Each number is 128 + 24 x the weight over the matrix's rms, rounded and kept within 0 to 255. Layers, rows and columns count from 0. Numbers have three digits each.

# layer 6 attention value, 64x128, rms 0.08, rows 40-63, columns 0-63
134114176112116125128129095150115149120127125125128097155134180128103109117129088128116118132141113150146112156130135121136119137144122146117154102101185134158163130153145111108156147095144112
117117105116110157112135080129156087119108141108103177097116169158158126129134169160103133131109108150108147142116115150116105139124115100149131120151144103116106128123166096127146101125143145
144124131097174107161131147110135113167154074130151129170137130140128098146111109137124149140091163136083112127120148102121112129101138096142096142063122178098139165077132160123140098114102164
172131122141177126128181131156095148144142162105146124138126133139111149097147104107123097167129127132120097129134137159135128165135093131152168067136166142119138124166158103111082091172112103
090144140109118131127124132077176135127122110118093164113124156113167116146103138128134121103108121178152144150120115138169100096112154112133106094126117108139129102115119132098136102114110147
140128112103098163131120143112105123145125106118153147123136148142150120136102109177154125108077102118163152191162128132118122123127133128077134122102135109135183117124144143145142118126108136
122158133125107105132125148146139126119125144097123102139168145094114156147120185127129091129155121137149100117136148156134111130080136151113119141116098122133092101129129111191124162095168131
122138128136137142131140153130133113131131107176112161109115145173153150128086105173141109112129099110186121155126112119130122126133148091094132083146121118162140087132149119148128116103111159
138142143135131043121100183129129135136132152108149120151145138138112125115131138136064150144106109099133135102139125132109098125118125128132154167144147128123117064184164138127095105158134111
159131132116197130067139107123136143113137120143131074137156142108131155125128146125068115150135082166105116154117146136137158129121121125159109101084110131150167155119094118118137109132081129
123107109149158125145122108163111180135130112142128148164068166139115164157140159143114120140091157129142150117137072120107111080127136156133171140120137149118139115095161095030127104126153145
150122087107157162134167109148112104137168112097130143112124126128181112149110115153125141123104152141133118112125126135121158129126139117098133120125126134160127075100160187093169120089114101
136108125176127136127130060104157140143121080111127120077115097127127157101142147133161096161119104161083158119118139145110125106137118121091121076142101128152120103144153152167117133169151121
120134147138104085141116146168109166119150138105111057142140100119120117124107121118126156121146174079154132101123127146144098105115128155136129131112158122119161128148100107125106178124149117
131111150122117134180108120137107171129112148128133143115116135125117163138143119098139055130112121162173137113112121141140114115109109108105145094120123130131133149127137185120135108128131114
116133106119092140131137093101101121090149132091116120116109089117136138146150157100083133139150155096088149133139093140151140108164123128140113148109132109097092135122135134132154124151115124
146139128130099132162137171170111136147108095139136116125144104090131104144130113133145124162128153096158112137123168079132128124102115153148141136114157123135144120154142086157111120110167099
150115149126146092148111129185114126146147154148132189137136090072088091091142122137093101134140158095124144132132127139120087161136123131129133105143159145105146135098152127080127128199126107
137112156169135175155155099174114125109145167120144129145122128135107140110162128113126085140106153119166107115108144147126160116127131137115148135133144135132154124116135106123123153140138095
087085106124163100150128108158129136156100216146131135133137127150130149116129129101103109108116110128099136095140119098131135117083092154120120117100137145138110107116138111118128102150144152
148144135117133102108119141190115162150131176118126138099136078157089107120157116114134122136160153101090118125115078111109105121134105096145112116110177102098123126129135095158121139107160160
175109138160103114141119169144123140099117081125105103102145105163091122109157146127143123123124093091101135103146157103057124168111117157132141149142176168117104086117142115127121124148125129
139130123125152189088130142106119097130133126129107131177091158131125128141117159155177098112115112153127143148096106151123125124116171105095121141125113148101130079087157158125136091099102130
125125135113121157096137101097126131101130095119120156110102141121144126124098094100125099138117094167106122145149114113140097122094141131123131158152157125140110128096111142127103120145099115
# layer 6 attention output (transposed), 128x128, rms 0.0832, rows 72-95,104-127, columns 0-63
108123171095099116117125101121115094107167144174135144131123087116151139152104120114103104108115121117111099129106113151145111138122116093123158114107162143120110142104140081179152129146132125
116120166088131150147124126135166164118137142167135139118135143139138104139123117104128122143158113150088142142149144124108097113144154137146154121143128120135120134145157109142141136151126135
173151146183140103089149154143124176143123108078154129112149147118146116125113137133115169122162126148143074104098097169139161104112114139155140111150144140130126113102095128141154136095110126
149119110169129105141138163128100110127137158095185099160109155089117166144114129144142128113091141103151134138126134100151166168133129173121122119103139107176102111114115116156089161135131146
117139150125129126156142139133110153122109101138110133117133099148136133105091141123121131115170115138171135128121144138136115090142113139128168122125145115102130139167163128123173100146136101
108145139100098128144126094151141127142132144152139179096112149142177147127125143117116119107145142175143135135128131166097093093109097164163167101129121131121132116126162114136177134121102148
129152139141093127112168120131118104121104066153106169134143115084119140139173165153130126125113175115101130145102112097143098122120157102118163134112104105136139141141141147085121115129121116
118142161103095124144123141132125162137111103142114130141133135112145152117133130130168102110159147153161098150123137146134129091121122128151158132130143117105119157156156118134160145155121117
145132151128148096105118117078105104142150121131141148124075129138096105185143150081114131155132101090141146131122112095146137178116145082142079127096122114115159135133138118122110175105116105
099164161151144131115087134164151134115115144139137139141142137143151146147135149148143145105094141123098152078144115155144146120152137145119148099139079091192110181085094100114152132136150135
115140158156133155130103184155132131125105119107174109142115150119138121143118142107116145147148139155159119125138128184158154176162127156163082121117097147143138142168148170123139158086137149
113151098101106135122145135140118143123101147145161138152107139152191141111119147144130128106139171149135148155154129198144155132120137149150126124125140123186133102144129106124155103105136145
153163147123131140086136096114127095132117159187155113130118140126137132165162075145122136132111147128119179145160113122120138104125142134134097086114098095122076115115147119124139181144097152
128082150161120126113110150080108093169101147114155136125137137112102149161158097119139130153115115107115156162129132133146126170106154123122096148150103144156140121130092151118094122100112101
185120110059114119103109091074093114116110111170146142143114131129107157146137077151153098117076157113117129129132125134123168116132149098134106132125075063141136149140120124144102150109148096
132145132149124122086176117145127118197134091096114104153070104101152127099127152126106119178129137112152127112112142131155100111111122124149109097137103089159146137128093148158117112145109131
133126119129145141099168136106085126107179094126156150104117145133136149108102123167161127132145110103125095151128153129161152139132160134105098161099105100086123084126112125123096102096151122
150130129101093107109115146110133132143105104129196115119079138125088106124138147155145136134121118133115127138129118146105120157102140146118065103130120122159134126116106149151072159112158125
147146102159147138091121083123139069159168124106169120154099165092125096118138106143157106118098123095127119094158126106152095142130130110135087144080091114163148136144122121162075166151121132
104137136120108120079113116142145122170114186115170101124140147139139140088123113141147122149115122107110116108118131119135139155132128140169145148117121167111121159142145147125142133138171097
116126116161141132112123156118100096179146131133126115105156141123099123099135122144143110125101117137097134138116107064091125137134128131117077111094121112097118137117103133125071139113153148
132120134099160172143145094100138133128104122127163132116119136109115122185121133135150120133104099100110138132119083090155143204144104142112113132132115130134141155091134103140096117156124171
124129088116152177101115097121152142130059117103123095102149118142142129131134196145140108114142154131113145114171134109101163137137112159149135132113119127150159144085135135102166111114098122
146124175055078141138133101112142120107131128176142119125103102096130129139097141114112100151122121139134125142136106154153108121107135120122168093098184147155152173173148153120133122113088150
123143151105142114147110154149114106142117104181098127175154126118127117137117118109103117119132122114148140115117117137121146135155114119103138145112155141115137119143133133164145145142126154
123134146133134150137118135101168148144140127129150149146148155132138129178156135122136154137154112148127124097130132152121119132142153101158128127168138104127108118117146125127117147150135150
140138139128120109108159101120124151087088124124170117096140122108162100148111132118128158112108121132116088112117098127144145126104110154157148092170147130100111167124059104140168093086160126
129162135133153114185115144152109130073132162111116129087129134121147127135091139121187114085110161112159137174158137103155087124136144140103137095101128126168124112135154087100131099100076121
135121119133147153104150148111139167126087109115139118138144104098109138179135124137101123175147101154145107104105130127125193150128101125166136146114128107100123140134112168133125122168165094
137143144138144125139139103123132125163125118121157141132133137113146184157144178113075132182119078139138149071126122148121157163132106139159090136113103109122122140114119161162125138143133150
138165127136107122126140161155150130133153086105139124126167103156107166120114191104168093127133185126134113148103127155128084112106131126127179102130125103140158122138107171114130142071093109
151134101140129126119106131109130145135098115114156102158157133096121165172181124144135124141137121152152112105128132147125168140135124094161113119121119087109120133101129157123113160181144121
096132170123145129145087089151128159099159130132142117127103142140147084165138194100103123096121129123138134135127123130147119118126147110130071142106120158143105131110128092164126152098113118
130149181139084136117093106126144124134178137163141169129145160113167098110116117099162182114112155117133102099121118127112128144102140120103127098154126108140085157115116125103129127116184111
123164146109122165169122127126148169107116113148139132099115140144144098157097092092140125156114103141114145107150113145167122167158138126124090079113105138116150164121123151112161145111118153
094124086156143110138179115123110134144079123147168104166123152103174127146134139154116133097136138143136160101154124145126159147151149128165130130142125105137141112152150101132129113141166113
131145125122091146101114124163121118088123126164157136096148141137123157130128095159109156150091135142112137165143152113158125111152142141118124122123136102150066120074112113108091143095101129
110117142111119125152077159132122102120130140109104179110129100188106159121117110125174125135128112112102130168131149157155077086081143139082122112145142135152145108124134119104114135077098117
170116149111102136187102098113098138145136152120110136109180101134128091100114095130181079122129168112142111135156122097132117116152101168121082124135120127102153114144152138124131137124115088
116150120131112178112132124182124109131118087145136133110132101145142109142097160128116167124118144115127122161126103109153125089153114139115120121169098111166113109148154127101116107136134162
145124109098126131129137110169123118108139129094080117107110134150132125138116128127177081087147143073133112187121140136089149113108130156134133106107117122126099117147136110155117105130136132
162118157103118159127139155091138140097120081138136093116140174147156113134116152109173144067156158136172126131137086132121109096134117166088115080128109137182129083139145141137160126078100080
123155184151099157124131098136107128140170108145134134093093173138114082086109141124132103104071151146137112114170168134148083066095156120104102145106132149115115078109107108159151130118106099
145139104112152103108078130114117167116124160140111116123127130149104107127115094091139090142147109113146138115142127113155116083107141154104135110099150147117101151164152137142134102124120104
122150131159134170130112128103120095108166146119116113081175130155141109096089137084136142077129120158141139172131115107137089094137115167125113115137105119168102109129132119088148148050102085
137133172104106125136143124146123127151121144151115149099111142118132135142098134085168126145126160127118087102164059087122085107097099141119128064117119172137112139129133103137140086146116117
079116139105093116113118105138135102171110158114121119118126098136160119100149145154156072163165118124135136132187140105146162182119111100171128119114126120099163130137139135108137116129105147
114110163110154128139155138078151111122099115125175120161143136128102128153129111160096129162113111138134143103129116089156126184171133124133132134125176148161153149108111127114102124114137184
# layer 6 MLP up, 448x128, rms 0.101, rows 0-70, columns 0-63
129171097115178128111145127161127092107134156162117111139195098113143132147180107135115089104119139151126079128141188141085095104192142146117133119124100133118119135134145144138093138136069093
098150143144117121166092130122176119109144124128174105117145146138155111142119153112119086110139132170119109121156157159142119103133111106169146085161098142148099085116128101143093151129085113
192155143148131106156117106110158133171112140129147102126112163107117120148140081138114104126150136135126140127118110107118132152137118108133141123124079170138133164116127176113123161156125158
150153110085116153143102097134133106108089155152145114114161093152116154115148130119152110115187136096167172133103144148113115123149118127163113121131134086108091144138108128123140134099122165
112147129147106122166111117155147126136121135139153157112142138196113136118165166106105152124116078113132115158113094089113135146151150123116159113143133128119165086141139124116110092137146133
126181143153110114119099080122157111125111155138179130159126187138116107162124208131114121102135120070140124140113128128204140159131151111109097141119105125114111138092158075104143112156125148
124126146152174139143131138102120150169081121122156128101152119157143165122132091144148139140125126134132085164122127107136125172157140077116137131126144078124154158081117086141098105118067127
134150129164151165100122102147128105173148127097131152119158129115099123126153094164092171148129101144115165060079128120120130132103137097148094145130109112100140145111076144149093125167168125
189162124124090150097124133074120097156122120166107141117109092178135104124136169128117153142136150124121157125123145150138137120108165112144115118134114145113152145091144093100120100078116136
159153165071156075135127136127129155163111107143106113159114133159144151130150148147082127134144127215098103163126134118101146111158129163121182118094096139138176120146161114125133161136137125
093129113146096155159148157062120140111086093123130135135122147116122138130149193162153144136149133134143125141146162164199148125163104134150117145110118092107100145127092142146145107144111139
158125117147136131116142132117093172136145150153048128136151142164139167163133119108139143108159094134092192128115114147105151164157120124111110138117126122112115102126125122103137114122134100
142122129100172138193105102154125125120101119112135117139137132113128096099095138129146120084125147137183131136108131126128104096119104121082126123098117152123081097165149159122140129145110173
146141151134116114118133142151119172107094154139132101137165133102125187121162143143112112154124128125158138146121096101104138145155169088148170117138110101111085137147152110134136090137100112
115104116178159151122100142135142161132108132095076133116115114152166117125101135150129080090145118113124153080155094140103118083139089134142093096111096133109161099099093086133189117089129111
132090067134142102152145105117142123134157118171129135085129149153151126108139143152163122109110123121151102121131129101109149100154099166121118105116179118176124133080158138116114122100089082
104134108136115090148094133112140082140131144105056119144094136112120134149122145115138153132145168133114164172105127141128126126153088127082089118149132134142104146092164107067148145122122141
150131152087128123182077130138099111108138166176150153130163171099099111177116114138168127093163126137117152141153106206090114114143123138143134124142152117158125122158088101121122155117112140
114144134136103113168110122169139096131123138128127145137102152127116121131077099102172089131142154145102187123158107122104099091148111151125138092143096172147127144145143147091130126091103119
175126110086159132177148157141101071126133095182123132120098091098108138136122134104119123126170127094110141107120123143137100096135129148124102124136127100135134151135138118115145142099125158
129121151121157136129118129091130133102127095160152093147141069121112102183137156108116140110105163163123183124080079112189091107157135118102161152091113138146127136162151144132180105140162103
156118106147113102179146108113119108163144128113165135113096153099098143097155085136135161104132146077114146123164107120165086124182138107135078072118139102108144110194110112173137158126113126
134137116089100096095105153110110089164102146123100120108168111155103128132102141131185112129127123149090134103130151084142092077161148139109153124137125129129140116135109175059127162131068162
113118132153154163123114157106133135123128124146117155117158137123118064135152131164131107118135089123137117141157104112115148150121101089195138116085137147104170144161134128123082122130114119
168139169153162133120124149144115131139126132096143141134108169130134134130137099126129133157158123102103145133149177136160149123072137146132147150174139140146158173147170099122144118110118091
142130154091178104100130122129092144107085125146170114147136112146114133139123113106096144118124148110142153076134072139147132102173110084144162108103108099114087140174154154172127131181143121
088131175124150150123196123106145128178101090149112116142103086129146143087127164160128155156162099138168169117132082140164151121119102099144134151145196107154145151124131185117095136141082174
121210076176116084118138154151120116178103173143135128151116099162147119154129144124103124133089143126096138134140078132173093150114130086113133116147119133111129068134123120126144154085101149
089158151128117087140133154171151146127129129119115159092137101139141096136129127144165120109123121099146120134150139161125140119110139109119141153149111099139126153185127090107107111118126142
098115125117111153144147146107110148075137103107119144155143120140155157186127111107096090093134078143152107154124102109099142130114092124135187157171088142119111092159143115124161122155170124
093111159097129117168093128102099101134118133125147120102091171147156129105114146146134166137148137098125117138138150117130112118112127144125094133158143115147158138125113097105127119117142156
120155140154118135112161148153161120137081120116182100146141118182150137103088201128111129133138119121153138113084113133125155143110104115135093148154102124131115121114125175123151108154147149
112136165093112094120084138095166074154085113108144119133120132128141138122141122141130152106151135125120126157127163128155127156139170096142117154158155130135108102151161105122138121089117134
143110134116154128083086144145146145137111125147127119140114160110129067142127115093140141116136142142154114155134088112083124143124138145110141120117094163109117097120141147117148184154173142
173104143151109113145138089135094176180119133132120128134157116152120139120147154137118134134127090104133124145118091129161113152146122088127155084117123142088119139120161128101109093091108090
130154108125148121119123136162140170146142159158108147109097164143108134084150087148106136115169116105147120129124158116071091116148116141099119121153130133103150086084175184107156123153147076
072126163107136097144118104137120132132166071135144100148098156158131082121096166141158139143142112150130150123169129099156118111136118105150087136118101146097145106175118147176168169147082107
180127117085075150136096109130165121140161137133118152097147160159110073107093114124124125108133112101180117136139120176125147108128100158127082132125167148132094108115129142134158133114104086
112166144144114117136117134136139142130108128146137134140155109156134101134168127125123123142134144119138119113173137131110106132146112160115148106174138111103147103180144123158160142131135117
165113151156100136108145159107096158144139171130125107155135123091141142162093105156131137089103129136129106143132138134114110134135092161082123120154132138184123131118156116155147153114127139
169129149144135092117084132091141134163137130116108129156136100173131103133111089133123121124120140123137100143107105168141094129114146061122150181101097115124134118151105119149134135115085123
078108102137118166150138149143175144130117094135118116134154127078139125163103169149095148129119084113138118152159129131118155138142155140156138111137132156120131173122135157099141168158153153
082126106142127128151133151118130145090120123087173117133159147104130095160083112126085098116147149143115100147112144122075088105118136154130115139090116112131117116152153097166135176146155124
106133134129105121152137142121133084128150143088158148109127148117166142153138120123155161127130111122132118137108109103127071150135153106109128109152154098191124135099145159075129127138090154
151133144159109138118159109122151129121165117130119123140076147090132159108129131127106145134132111093124125158147142090102110151130139068159146120133130093141155154117128123146102115176132191
145144184173136156081136148137117095165149128089138124148128104145133085110176134135154123121132162143143120124131142145170124100120116079142116122107135117133068152193084112145149176122105130
130105139132152135144094185148141091150076133142129152173117091161191192132096129132094153154145101144163096109112165127137143095150119111165108144149134135103154140126133121124163115145172159
117143160129146095130133102096086162156104152129086150143095118113129157139085170088075109117121092127110085115144100135137086106130127125112154144107094136120159160169113126130100140160134117
131120108108142111109102141105100120173138157202142154134110182103110128095119134124142117123122093074145083128164151087118100133118104113106139102090106130105120109070135132117146133172082110
090163132115135144149126119139158126120134130112141150146140114135124163137093114122126109113127152150132153123163129163148097137128132126137140140153124145151151153120120126076131105120093120
157163142146123139106147097112177142090146134087163077137075123177135166158127177124148143101118127079094152126125084140090115116133147129110147110145135120101148157115125144124160126093124105
132146148171145098112086130113150144143145144109155149093133150170132152117114081113102153116119132145114139154116110138121116129120130041126107111156138139130110159135146135108127083125143165
117135124169115105195102130126104101131142105157151171124114107156138113106141131098138139128155164154103121160145173151114155131058145090129118154130064117125171186119153103074151089144098174
087161150135145083125068145121159078145102125112127164136085115200162097107141143105087143107144112113105111094131096103153086138097155101129115112153129104108127124126139132115146110135135111
153134152144158161129146123102134141146096134089120114129111142127130099124147150128122130086163136115187154137137125147136087105149135127080106134126107138172149163122132134131144131112157127
095130163139137157135133094114139158121072107130143119115111136155134130162142110164090141121075134134126133118120110094137143111109114102122110116149107082092153148131156110119102106105167101
174120108070141115135124156152107123125141117172157139178150122113139138119124135101161139143140155121136131168154088146124134155160137096110102139148119104157155172122134127143128130091086136
148116138089147157129095124132122149151102136113138165106143122155120141134153145141159102106141101163117144114154114150141069086115115100149108117128122084110143121145075144113122139135121137
086161164092163121143076125147140127144121127124145111113067094150177140134154164147133131073153156126182146119131122150156120127092125122164139108120137105117127134132125089103127147119147133
133129130134113125122123110123107099116150124133121147107161149157123138114154156151161137110130169138078176160125126134105105111084098146097098130135148142144078139128096130122103111098148149
043137144127155119131090144101165159179120149085145154100134175115137158167159126089152148082139097139110145106116096141149165173184112122120152110175087139101145068093148138128095130114173129
119156120126124154205142130139128165123134115118136128131136137088115137159129106130119137147137145112128133131122107109125131120128116128121150153176119121130131129143113143156140145089088106
149128103172146079130134154138101115144155128128133122106105119157114119119082113147095137110115099150162133119120150098143135118133146139121061143138120110131145137125137108108117138108138100
099166161186095118129155132105130125086138100136117096142135146114128106127113140115120133125143135134133143125098123132131133116142151145139128132130111139155147124184117137132105151111107085
081146103114153148191104093114111156121127171105077146104124160087125119091149137117149129111147116143159115137105156122133133094108163134150129139170107109144115119103153159099109157090124121
117130134147113091162100140133144115133066104168128141122114154107127152132117137144144109131114141150143132117155139104183131114137136123134091111122148108096087144095136125143130118105122117
110135153174101167078122077155141156102109111139114111143119122105149130112068122140093141126157098159110130150125127125121161112110130133135142129120119150092161169099137113145163121137130094
126174107104113121132105139169149145113112128159125133145111153125116128102147101100093077165098145122134139124129131118148130133128127152146139121127138137115102113172132156112095171149136128
138166091176145155119153148143130126154104159114126070119094088129108107149112154105123116160109149140152122109130125143132123084130130110125176102115079182152120088148155160118146143120135140
129155152114138119138087119170120157097115126145100148147109088095132112129088120120123095121121120132134100144119137139129108108132105167139138154182135115133151152184151132085167142133116141
117133113174127099138128147089164129144121147123115133088147141165103115167157149097147090116131105216115143127107107119088117140089123131143091139154108149177131152119170186091149135120123152
# layer 6 MLP down (transposed), 448x128, rms 0.0704, rows 0-70, columns 0-63
117121144117120124120106120197154120122076143126093099128111110140114152102157110094119125123160147096088184166114076119093164121176081141176111143130093136140109120115135134138148147151149120
127124117056167121072170069079146150089116110128105162139091140120127165139202142133150125110149137125132179126146113135117101113147164113159182142116103100136115117105126155111117125104114134
124083167144170139170134123128119114098129149120130129146151129124146158139113160108121099125167133111168113154131087163116123117101164118114095119104103143117108140163170143091143109135138118
160116171106116154123117119109110125101150144146142131137069127089111103137159098143104135137091144127125117140172110071158144119114112149098137104090099149101138163170159115099107078126134131
119091100144109133115142101111124102126131083145112121150094114098110138151113144151136095088115117156145145115101109106132119117114138141096102132150134138139071134122130135134130132068132114
143131149140135110149143163082102151144128129181103155155113136080153109145142125127166148075134139055115122163124141118138098127111135096120155139129086069129183140115128148124146116103077143
106125114161127057130122134144127124122131104102128147134163134123152089135143128156075139171122137128141082092149156168140108127115125133141112163153128137088068157120130114107124158130092157
148146099118109166166136159141141155119104134149165133106112137095136135133139158159096140114099167136082107158120146153150149138143127109137183149121109144125104105127143142128156084138124140
132124136159115138140122124107106129126110115114144113066074122083133146124141139130119129134103131114124150095125117149154125166120116107129129113137174109087141128107122095112140126129127113
137127107147083149131157095090156171077117146133179118172135157090126128106101132119128143126085165139103136126103132158141181137148135134149116158118131123110103132133112143141135145103127122
135126143118099110110149158152132162137154146110148163141165170172129172149093130075089146143136087173128129146108134144147133114150152098125134082150149128144155131117107135148123157114099141
126094151141152124118091127123140122124117072094171142103133079148121166114139153133109130122147129111169140121129103120120130107112101159137108152131138140177125137106141184137132129134095113
133134151109133116120143143130137093112135124122133106159144117126126152130160113135120169115074163162119125138164140174148115159118134101167134098110144100128100124164141104135141148140104157
092174106157088106095064147152157140082100096125081142133118147077143136141153115147105137183110112164120135147139144144120138150106149121138151125142129105082147142138127160080095139142115119
137127077178168104159111126146145144151158135128124126146169120127084105094164130095148138092155137112094109135173125183125094131144142118133137147118152175104127141144127118106130120117067128
129162134133082170134141140113161128112124128120098150098151112167144123134112170120108131117133119092111117192133139170098120146120145160146169121193118147106138107108136125155113175153164179
112105174159140116161122130089112138116140115107156087101128106116137138129163110099153104127131073115106146097147124149084166094090127141124083143151137144057127126108121140123124154153118130
113119114155081133141117145158137117104112126116118099131077159152132127119122091106150131111083123172099167112117117140122149171144107141162148118139097166150104144150137109123131114168175116
092139138124109158144128139124136130124075147107144143141149125112133120145138182143139120131180111156136138118106134183108155136153116158139124143137121156135115106124146112108112148094152167
103116140130110115108147114172113160120118124160111146157106085092165134112173103140129136169141099130143119099163122070093150128129106108139144133090160143122151139133153179124123085121161110
125152168115121131156148138140153144158176122153112135124084190140105104094144096156189108102153128155158122203123121101114081126097148082126129142190140111149175129116130131109165119105135185
132089106134169088109123109112103122142090116129142111152119133115136099149134122114125138153141102115087144099134148104134132120148127068115116101117110127102154149093143121153106095148123193
099151134136145162171086098147133152109087116120142146121094074120125077116134168130135133127121102133178099077128115151106161106106143140146136121142082164109168094190160115134144135106123098
142067101112150145141170100124146136121112122126119084118104139134099162144118142111149121156147151153122147113091140097173155106122129142068144160147112129216125156153128109142156121111128128
124122157123109157129148105122102142159115107140140106152135093086108155140172137109160111052139150142134155156124118130119101137201109152144117139123161150143126143163098134108171119157114103
132132159110111121118157127143168085163112126123069112102078107170148141100105114148116074112149150171129080148111181108121086094103136119136130098089081166107130152142145158121155138150120102
136135118151103122057178069121124105159118150112152104139121173086138128133111193112128139147119109137139114127166127116111121141059119106151145130114121150110094138162072148129095141126120170
123115148116162151157102120144170156183135130140076142136119093148152053110106065161127112156118130134111128153099140151143097122091116132117127119148097109102139173158151149172120155099126142
148137079139084097113132136075143109109128138102146110177098125154107128126097150094143083142108130097116145116150109115114118133103104116146118152139119149122135154131116128098090125095121152
172094113128138106110089083139114082105176115133112105126107098096087162116163125106111173151134144137133110139132120117145126095134087144117142205143126060152125115102129099132102147140142109
071122171129105139150117115123118079105127151083134135118160161096137139139116100096128119100091108132143126136117105137114136147103136114087119122124129108115139117115118102105099150117144132
134154144142119101141119157157137136102137101142146093144135123166173121083107142116134121139126107136127121142147125111158129130132157115153200135116106112110164129132138095174111125167127130
138098159140151144161090135152119165123129108144101109110121127129132113104108125073110097117131148123136152112082147113124125106100148138087184127116102119172096103151131147126147112106089102
149102132099146152157161149137108152171149106095170102125110105142131132135096099107136120149095111103160163142100142128138136136175188132119121121144150119138126171150124125179090120152161124
122170113102119103104129143130120124176119110161069140184145130134133116114124148107114168095129133132120173114115137149088111142077128155125086116160149155147098144137126158120145092128125125
115127126176094130130149134143136106133090139161091162144135109106136110170101156124138121128123155137095142108159079137152104142142108181164131146140101174108184135169089120142127035144097179
109121082156154159125116166159127116141112112142121092087161177134123205118138100159138126099109148086084123127118152118118123105114141129143155126150146130105108146115164118094104122139149136
158125190136087130109148110165093101140146139118097105133132128123116103125117104116117094135160139155137140129116124132146124085152124154144136182128167144110143142161161146133139126160161151
111093121113169141105142105117114109122161079105112147151112121119147143134119147148140142111121145135124141110095144156158150125122141106132140138125142158126116142109133153122137088119129147
136119090131135177141147136109134181125117111102121094141168127156129154117105141165119109170123136119119098135130132114183113120107127167109150149180110123140178150152126121137116156126146131
108073145114132192179138132191124139114117141152145142108156151128122123156168158150144098108133142108157141144048105082112149122109114136122123127147137153132079151149121114114107122140124153
105118139164146153150102093117110133109152160114160087096106134097126125113133098113119107129125151146109111113152103154192107080179144125101102152109139143168120134150144106166130118134075108
152127084112118135126101131102102153134139136147173118129101137105135155160173132116149138156068099127136074103152141091138160122129082127100162168127128101140120122132094135151123143147157150
097116139140157113131134140104126129100147120113116132130126160140103107115089135102143140117064115151126121102071149106122133134102175144140128132150163126129115125118115074091124155124132096
112164136078182117123104105148099121115119132126114150142091165151103116128134145129127106152133168133168176127104114107130158097150117121112116141123167139173073117172143141138140120140114130
151101135099101111112124162118116134144093128099174141144115141082093088071163130110133104079108087108176109065133099113143091110122128158140089143156079142121157160142068095153114125108130120
149152143135114137110112109161161113161104147096138121158148139116125104119120155148094150087143137168112129177134148130113110133140117136112135113102136067102146106154137124108119112160068162
112137122107137145113117120053167125116118137158105129133129082136177121135082065134139130102123143133114176134134111151081125108090107156126100150128152129148095109105156162103136123138158132
129125139095116182150112175131140160141122116122150130131122130129118104122088140127146141114059129158073170119165113178109187132119133152164177155138122115101152125157133149128117155144173180
122121084118121121119118102134147070123093122107119133155104124113121124154105149141153136111130155131108143110154110153149065158147139152138077109134148140150151137163106109127119125167148101
108089117133118107108156135154127143107188142144083145093118136141131130131089152134129110105114088138132129119137127125147144130126147110144108175154122109152144097116122099066153109142107069
101160119135160111131144131174128072139114163092119101185155139146141116099117142123130090128158113128150113121116104120099116131155110133131092101112098110169131115103085114126090155114130095
152141141163105133194116126079129087181113183127135080109051147116109127120189126096180172121114115109134114119154126110098129149120114108160167155164166127149158137123143145108118107123156113
150116110167169147136131121133108096125105144100154085139095132137076130110125114109130110125136120134178153122111144111070084132110111164069165132172121108197128134149112091142134107159143120
150113142167132119204125130138129152107116157107128092096099119152154122133097156125147122103147110126143174161112123111138106115132149107148174095125150128134183135126112128115133114119100107
168127153143148110161096133122132145123146151092118117125088122139097068137158102110156082122111131127190141156133136155141175161144138102184147140145113162114101116163111146095117105193132076
132146177142189095131164153157185129104142117125097106144088133173145156138138125126126167149115130115144162133095158105144096105120118132111126164088140148123144141143138140150082119125136134
129161129144149108099116152123158119102115153164143125175129152112145107127113103129153144144093105097097138126143116135132176156144112155127148165124119168138122138100120124111098125084143141
170110056119154102097140141081147079138128135083111134128132101100103114108097108107150112173111158129135133158175126114126151161139115119129178111090101102117131107118118144174122152155120131
087130173113101156150126110108118147108046155136132122099101125143129129144158130133160097079100148110118135140120140130112115121123126129113149116148136124146098103110127133114112102131158128
140140153150128143132126129213122145145112108125123107156087128105138164136160123136107215156096164107162121110129125115135160153120113128147127118107115100140132107133099126118158170132090112
105135145128122112145147115116115128140148141140124118141159132164110149155122140127113150149171149107133163142126147104090148163129124150159144166127178128108118126066085154117121127139114145
088104119140111145102143108115122109126109133142191184119091156102136108126125139124173136139131126154128118146120106166137109106139116140116128131112158123133149129122115121138123102125144132
117090114096150110136118161117125136138168136092145185139132123128126143083147116111128166114134112104107100122143148137118099160146107099178160170118164101090137139097137141094114136140105135
166132108105130113130159095109135134135102143128121136120138173125138092159085131129118138130109177176147116137158135055098122088150128132098140093110138130126103135142122122129116071138111125
165190128143122121183112163180126143160140132124135097127124117137117133124128127132118062120100129131094155103098133131148124127110152105166171113132103136110146080150130056139131092162139141
116106134115135118138146133158145114127126144124112128131072140144084098137153144108095128146156103076143170100120122095125070123146133136139115134138151077116128096128119146140134121138146110
114126115142179138117145131100109125117127118127122147082156165132169160133150143146168155109158146138144098111153111085167113118134110133124132121140143098128118138124139130102104097096088136
098117132148117141186096122127124110115137144095153145133137171122156096149124113136135146097167115141129126144104100119101107145151149119135148147123116130114122125106088124082088153124120123
130118111137156160166126111104140132087142128172164120111133138148121125104131089153117097111091132123088137096157145120140128119114118113151113123141134109102095105074129089121126090157167142
143108130135162143156145112154122166110111161122140105158145092132136149147118140134140100155131190113120114119131138189079162093157155094122141117101139090112117124154122145170106142153114086